python train.py --num_hidden_layers=10 --hidden_size=320 --num_attention_heads=5 --num_key_value_heads=1 --head_dim=64 --intermediate_size=832 --vocab_size=19322 --hidden_act="reglu" --norm="rmsnorm" --norm_place="pre" --norm_eps=1e-05 --positions="rope" --rope_theta=10000.0 --rope_fraction=1.0 --qk_norm=true --attn_scale=0.166 --bias="all" --tie_word_embeddings=true --parallel_block=false --extras=["capped logits"] --init="normal" --init_std_qkv=0.0305 --init_std_o=0.0 --init_std_up=0.0305 --init_std_down=0.0 --optimizer="adamw" --learning_rate=0.00315 --beta1=0.9 --beta2=0.99 --weight_decay=0.22 --lr_head=0.0141 --warmup_steps=492 --schedule="wsd" --decay_fraction=1.0 --decay_shape="exp" --final_lr_fraction=0.0 --batch_tokens=262144 --max_seq_len=768 --doc_mask=true --train_tokens=860600000 --max_steps=3283 --dataset="wikipedia_en"
Each number is 128 + 32 x the weight over its row's rms, rounded and kept within 0 to 255. Layers, rows and columns count from 0. The size above them is the row's rms in percent of the matrix's.

# layer 4 MLP gate, 832x320, rms 0.0464, rows 510-516, columns 0-159
size [115 113 104  90  98  95  99]
[[112 164 120 202 157 199 154 127 122  99 143 180  87 125  85 169 172 155 134 146 105  87 112 199 130 178 161  82 126 151 165 148 108 158 134  87 106 124 138 125  96 142  93 122  89 107 121 193 123 101 158 108 119 107 166 154  91 160  82 105 141 171 122 152 177 155  87 181 186 155 152 155 126 136 134 147 139 127 159 138  99  83 121  96  92 160 144 150 119  91 114 124 149 117  97 124 107 137 128 180 151 198 165 147 122 123 178 126 134  66 122 136 157 107 158 146 149 131 129 163 105 179 177 176 177 117  83 171 118 137 128 127 122 151 200  45 107 110 111  86 105 116 143 126 191 171  89 129 190 139  97  90 150 175  66 163 119 187  96 119]
 [ 69 127  31 138 162 116 149 124 131 154 132 174 162 168 106 170 152 201 105 133 110  84 131 154 115 120 136  92 157 110 173 162  46  90  82 119 125 126 155 152 134 104 132 153 157 110 126 113  72 105 114  85 207 129 134 163  93 188 150 157 101 117 134 119  86 150  88 112 128  83  85 140  72 120 127 129 159  86 117  91 150 142 210 114 148 163 121 140 139 107  33 163 132 109 108 122 104 174 110 147 150 118 117 117 128 101 122 103  91 144  35 145 164 164 151  87 134 139 147 117 109 181 122 122 133 114 156 182 133  74  96 167 142 130 150  67 109 128 169 129  66 114 134 132 179 206 135 163 156  97 106 113  59 104  88 110 123 191  95 131]
 [ 97 136  97 104 161 124 156 189 141  84  87  81 155 122  79 123 171 127  87 126  82  78 163 128 123 129 109  71 160 112 118 173 115 186 134 164 116 161 146 110 146 126 146 114 114 177 123  53  87 110  97 146 152  88 158 116 142 177 139 112 157 170  65 169 148  78 123 120 119  93 214 117 105 135 146 164 131 126 165 109  78 102 146 124 128  95  73 167 128  74 107  83 146 126 109  77  79  66 116 117 124 136 117 162 112  90 158 135 126 164 101  74 131 149 150 141  92  67 144 190 104 112 132 122 124 172 107 221 168 108  83 131 139 112 193 120 182 137 149 167 177 104 189 139 160 113 103  89 173 134 108 162 125  93 153 142 141 136 160 108]
 [182 180 135  95 140 102 139 141 138 124  56 128  94 119 119 129 179 182 114 120 105  73  52 141 160 109  82 132 109 124 129 217 166 129 146 117 109 131 126 165 104 152 122 131 137 133 143 120 104  66 148 111 101 122 125 150 137 180 129  88 166  84 128 119 140 117 204  69 124  93 154 122 117  72 128 133 189 133  87 182 139 136 118 114 104  65 119  31 129 169 124 104  87 135 132 100 141 188 141 116 171 138 126  48 122 130 165  82 101 136 100 147  97 146 119  94 154  71 119 102 164  86 171 167 127 134 162 127 135 146 137 145 106 150  57 164 127 120  78 147 130 130 200 163 149  88 170 158 115 200 157 109 134  98 122 132 115 142 122 136]
 [121 117 113 130 136 167 194 133 102 125 143 124 116 127 107 118 155 111 127 167 136  87 134 160 140 110 117 124 103 180  90 116 163 148  97 145 128 186 144 128 148 170 143  86 148 166 109 121  94 129  68 115 182 121 150 136 142 153 122 163 140 210 186  62  91 157 138 146 180 132 150 141 154 194 156 197 114 132 208 151 126 159 170 169 122 141 149  89 126  62 102 155 186 136  99 140 100 145 182 129 163 180 116 123 114 126 144 109 132 148 110 154  91 108 133 151 114 116 128  93 125 144 120 129  86  86  87 157 152  85 141 176 138 182 122  97 198 170 131 124 153 129 127 134 118 152 145 175 159  89 107 137 173 132  88 168 194  99 194 119]
 [107 192 156  99 115 165 150 148 193 144 101 127 121 207 139 187 123 182  32 158  83 106  98 207 113 159  93 125 104  85 137 161 132 104 118 176 119 120 151 124 152 152 125 149 124 127 112 141 150 140 143 107 167 153 110 127 110 151 174 207 142 104 129 152 105 175 131 113 118  99 131 108 169 209 138 193 111  63 180 167 151 109  70 181  98 147 166 134 133 105 110 118 159 201 144 114 105 140 143 183 158 137 161  79 165 132 180 160 144  68  97 123 169 118 143 111 157 136  86 111  97 115  62 154  98 117 150 163 114 157 111 211 105  95 183 161 106 112 128 172 142 173 191 142  98  91  94 131  83  98 118 174  97 160 159 115 139 142 106 103]
 [166 121 115 136 134 131 123 139 114 132 144 110 179 183 121 111 154 117 165 110 126  97 111 135  98 139 146 115 103  90 148 184 219 189 172 195 169 128 130  66 137 181 183 117 135 164 166 105 130 120 130 113 116 145 139 138 176 128  92 189 135 140 111 141  26 144 146  90 126 101 156 179 178  63  86 138 185 119  96 159 158 162 140 118 115  98 136  93 214 162 102 131 126  86 142 110 107 156  93 187 118 175 121 135 148  79 165 149 122  92 187 128 145  98 120 164 150 123 155  63 202 137 120 158 115 124 159 148 130 103 115 141 138 162 177 131 120  66 105 177 132 113 137  59 106 104 120 203 133 128 116 154 145 166 173  93 142  95 139 114]]
# layer 4 MLP up, 832x320, rms 0.0438, rows 510-516, columns 0-159
size [111 112 105  88  91 106  97]
[[185  53  92 123 153 102 177  83 130 119 129 101  85 115 172  44 100 115 122 104 149 133 150 158 166 133 145 139 150 135 120 162 147  91 121 121 139 186 138 117 134 165 129 118  98 127 142 167 138 166 174  96  97 150 189 149 115 100 149 164 178 129 165 109 143 130 134 186  76 130 118 149 128 147  72 119 135 114 112  98 134 133  99 166 102 119 202 112 152 111 109 121  16 146 171 158 125 117  82 131  94  92 154  97 108  98 142 165 145 108  82 187 131  67 130 125 145 118 139 131 154 147 114  98 157 167  88  88 110 167 124 160 192 116 149 151 129 168 194 173 133  99 122 175 121 112 109  53 130  75 174 185 141 128  87 135 150 134 129 128]
 [ 58 114 127 118 136 127 154 136  79 135 124 134 109 122 178  88 143 125 128  74 147 142 110 147 143  89 115 148 137 107 125  83  33 123 157 128 144 103  81 140  98 187 120 145 141 180 208  99 114 173  86 171  61 150 149  41 169 164 149 146 115 120 205 123 191 126  87 110 171  80 192 171 221 149 150 133 136 126 201 134 137 122 134 119 138 139 128 132 132  97  98  98 126 140 151 153 144 137  95 130 132 164 151 125 116 127 163 151 187 118 108 124 199  99 126 128 171 189 110 169 133 138  69 144 117 178  83  89 109 187  93 135  30 112  99 111 148 129 119 127  72  87 120 118 134 136 142 133 122 167 104 132 156 131  63 110  95 118 188 101]
 [146 152 132 117 113 155  92 157  88 160  57 120 148  62 105  81 152 154  68 100 101  99 151  83 142 126 170  78  85 118 113  95 153 146  96 129  76 113 130 115 101 153 123 187  84 146 152 111 150 132 127 122 157 162 152  75 178 123 153 114 121 108 108  96 179  70 127 138 167  94 185  61 120 150 118 118  72 181  96 103 127 164 101  82 123 141 131 130 108  87 118  88 107 160  91 142 135 119  73 121 138  88 106 130  66 149 169 126 121 169 116 165 138 109 158 170 144 185  89 166 133  94 123  97 160 176 157 153 141  94 114 121 104 213 106 138 138 172 123 123 173 144 158 145 114  67  98 124 185 127 132 136 127 149 110 105 105 123 174 153]
 [127 125  62  56 158 124 114 121  89 140 128 155 139  92 120 151 133 134 116 123 157 100 134 106 141 161 121 113 125 111 132 134 218 106 144 129 120 118 107  83 156 140  95 121  77 123 188 106 120 139  91 150  43  66 139 120 114 128 151  53 100 116 167 144 133 106 171 139 180 110 139  97 119 164 140 124 108 110  57 168 145 147  95 183 128 118 116 122 122 155 103 198  68  96 111 121  67 103 173 152 143 159 133 121 127 153 148 134 103  98  82 168 160  88 100 159 104 181 177 101 131 135  93 116 133 156 123 123 130 142  52 116 134 114 126  80 121  60 130 126 128 135 135 168 120  85  59  92 146 156  82  73 121 104 117 107 163 117 163 158]
 [148  85 102 105 138 174 102 127 109 160 101  81 167 101 121 135 133  83 145 153 107 158  65  85 131 167 163 141 113 145 150 141 134 116 101 127  98 117 143  88 210  38 103 157 115 147 127 176  91 131 144  83 189 139 106 103 149  80 117 126 173  71 131 154 149  98  82 124 170 152 122 111 127  96 141  97  85 140 110 147 114 144 108 149 145 159 145 137 184 133 107  76 146 109  84 136 103 140 112 147 168 146 161 126 161  88 107  71 108  91 121 145 194  96 122 110 139 101 141 110  74 119 171 118  59  81 117 190 105 133 117 136 176 112  95 152 156 115  87 142 169 167 124 114 119 105 113 165 114 120 143 179 164 141 121 117 102 125 113 177]
 [ 75  75 100 104 164 110 120 147 110 187 157 206 130  91  99  85  80 112 137 114 146 157 163 105 143 150  84 127 127 141  75  72 174 191 119  77 139  66 151 214  65 174 133 112 149 128 136  94  93 101  68 130 101 113 102 127 126 104 105 121 119 119 168  87  88 164  97 137 101 159 133 149 147  63 102 138 139 180 142  54 111 122 159  55 140 152 143  60 146 144 119 130  93  76 130 138 151  97 134  61 171 123 113 206 170 116  73 146 104 174 137 150 125 134 149 123 122 122 157 137 162 142 206  78 118 145 105 143 122  96 118  96 170 116 117 123 166 178 159 114 149  49 143 114 105 118  90 104 151 115  95 180 129 143 106  87  94 149 148 111]
 [137 139 149 169 123 149 111 135 141 109 130 145 148 159 163 132 149  81 187  88 152 121 107 118 161 153 143 159 110 109 114 159  88 164 102 134 170 165 124 142 152 129 145 159 140 180  99  98 132 117 160 175 158 157 120 173 139 128 190 121 159  53 118 179 174 172 143 115 121 154 115 121 148  83  66 106  80 161 144 116  78  52 104 166 143 123  81 112  86 150 156 107 199 150 140 125 148 133  93 138 128 112 167 145  98 157  90 134 161 177 146 148 155 137 109 140 225 129 131 143 159 103 158 131 121 149  40 118 144  97 187 131 123  92 122 126 160 158  79 156  92 188 100 172 147 152  91 155 150 117 121 106 109  94  82  77 125 101 160 183]]
# layer 4 MLP down (transposed), 832x320, rms 0.0309, rows 510-515, columns 0-159
size [121 119 109  90  97  83]
[[128  82 119 138 175 162  89 119 164 137 111 191 119 122 131 187 131 192 129 168 104 155 187 139 130 194 111 119 201  66  93 104 115 144  97 177 128 105 138  92 185 154  68 129 114 135  57 172  52 103  66 149 180  83 126 140  91 137 157 150 159  96 180 112 106  55 147 142 144 123 138 107  77 109 101  83 114 131 149 157  90  57 132  99 103 132 166  84 123 155 170 124 184 145 124 152 100 112 167 132 102 186 163 124 166 182 145 176 136 117 142 100 129 123 149 142 137 161 129 126 182 124 187 137 185 109 132 147 154 161 143 124 108 129 191 157 195 186 187 141 185 117 157 119 135 125 125 143 152 106 116 104 113 175 166 144 109 112 160 115]
 [ 77 185 112 114 112  72 104 120 116 114 120 174 156  98 123 123  91 150 148 160 130 165 112 167 127 162 120  72 134 115 124 173 150 148 169  91 143 134 155 143 168 155 123 123 109 114 154 155 124 105 127 154 139 169 135 104  70 144 121  81 158 155 134 112 101  85 111 121 160 144 157 120 165 121 105 133 158 190 156 156 141 121  56 115 162 141  69 104 190 125 168 128 108 205 132 106 126 149  96 140 108 116 113 200 103 132 151 184 143 132  88 118 178 175  80  92 147 183 132 128 112 120 152 138 101 160 151 109  76 116 108 124 144 107 105 194 162 161 125 127 160 145 167 134 128 157 107 101 144 168 138 174  49 149  99 114 117 192 111 126]
 [117  89 134 129 151  97 181 109 148 149 110 125  98 168 113  92 121 129 108 159  83 155 122 170 146 170  95 120 157 109 193 190 103 146  68 176  56  66  85 100 150  96 131 120  75 141 104 165 189 136 176 118 169 160 126  90 119  51 115  98 126 157 132 129 132 129  98 146 168 149 106  63 163  60 140 120 156  73 134 146 149  88 138 169 124 120  94 145 160 112 132 103 138 125 130 135 159  90  54  94 122 108 153 181 132  93  92 131 172 107 181 103 146  98  60 174 112  94 163  86 121 128 196 167 144 140 177  74 154 112 128 131 153 125 202 133  84  93 172 101 137  93  89  99 154 148 170  81 145 144 127 128 138  96 186 128 146 173 106 179]
 [153 167  80 145 101 157 125  95  95 117 130  86 118 133 159 118 124 146 176 188 219 163  97 170  90 128 118 139 128 169  95  86 110 111 170 161 128 152 160 198 119  89 116 134 171 156  89  87 140  98 168 169 136 125 142 119 144 181 126 130  97 110 121 115  81 142 102 142  72 216 117 160 143 125 151 141  99  59 134 162 136  81 166 145 100 125 167 100 152  84 107 108  80 182 155 115 131 105 111 115 109 172 134 105 165  92 108  92 149  60 129 132 158 158 149  55 148 141  67 183 103 127 149 125  82  77 155 115 155 182 114  93 116 147 109 115 128 163 119  50 117 127  73 102 103 122 156 173 122 115 125 173 132  91  88 108 110  85 106 129]
 [ 42 136 119 183  98  50 122 148 159 167 138 118 123 114  82 160  96 162 108 142  41 133 150 132 108 143 114 132  76 178 129  96 171 145 166  89 123  84 102 140 172 148 158 136 162  94  90 132 149  57 160 151 140 130  96 124 124 104 126  89 127 174 169  92 176  98 165 162 102 139 107 142  62 119  95 105 145  77 121 153 138 104 212 165 107 112 126 130  95  91 130 124 127 176 130 128 109 137  85  84 120 115  76 144 116 105 109  91  96 118 127  86 122 139  86  81 131 139 131 115 122  38 163 109  89 141 108 190  80 114 182 159 140 104 164 140 146 169 149 148 154 133 132 120 153  90 107 165 158 134 214 148 178 151 138 119  96 142 142 129]
 [131 103 138 103 133 129 119 142 114 143 158 138 159  99  72 137 137  99 168  94 138 162 101 106 114 142 145 123 107 129 136 166 147 120 125 144 124 138  89  99 138 142 152 129 138 197 104 183  89 158 121 130  19 102 140  89 146 142 156 114 146 146 115 201 110 139 186 129 103  47 152  93 121 164 139  60  92 155 120 171 137 121 150 118 146  93 108 125 131 123 107 173 174  83 124 109 117 176 104 154 132 118  96  77 182  67  94  82 153 126  92 212 120 114 146 118 141 128 159  97 130 147 180  95 146 125 106 103  73 101  47 149 175 163 145 193  98  89 138 122 131 120 137 144 193 103 123 105 123 152 115  95 176  62 112 124 107 173 125 105]]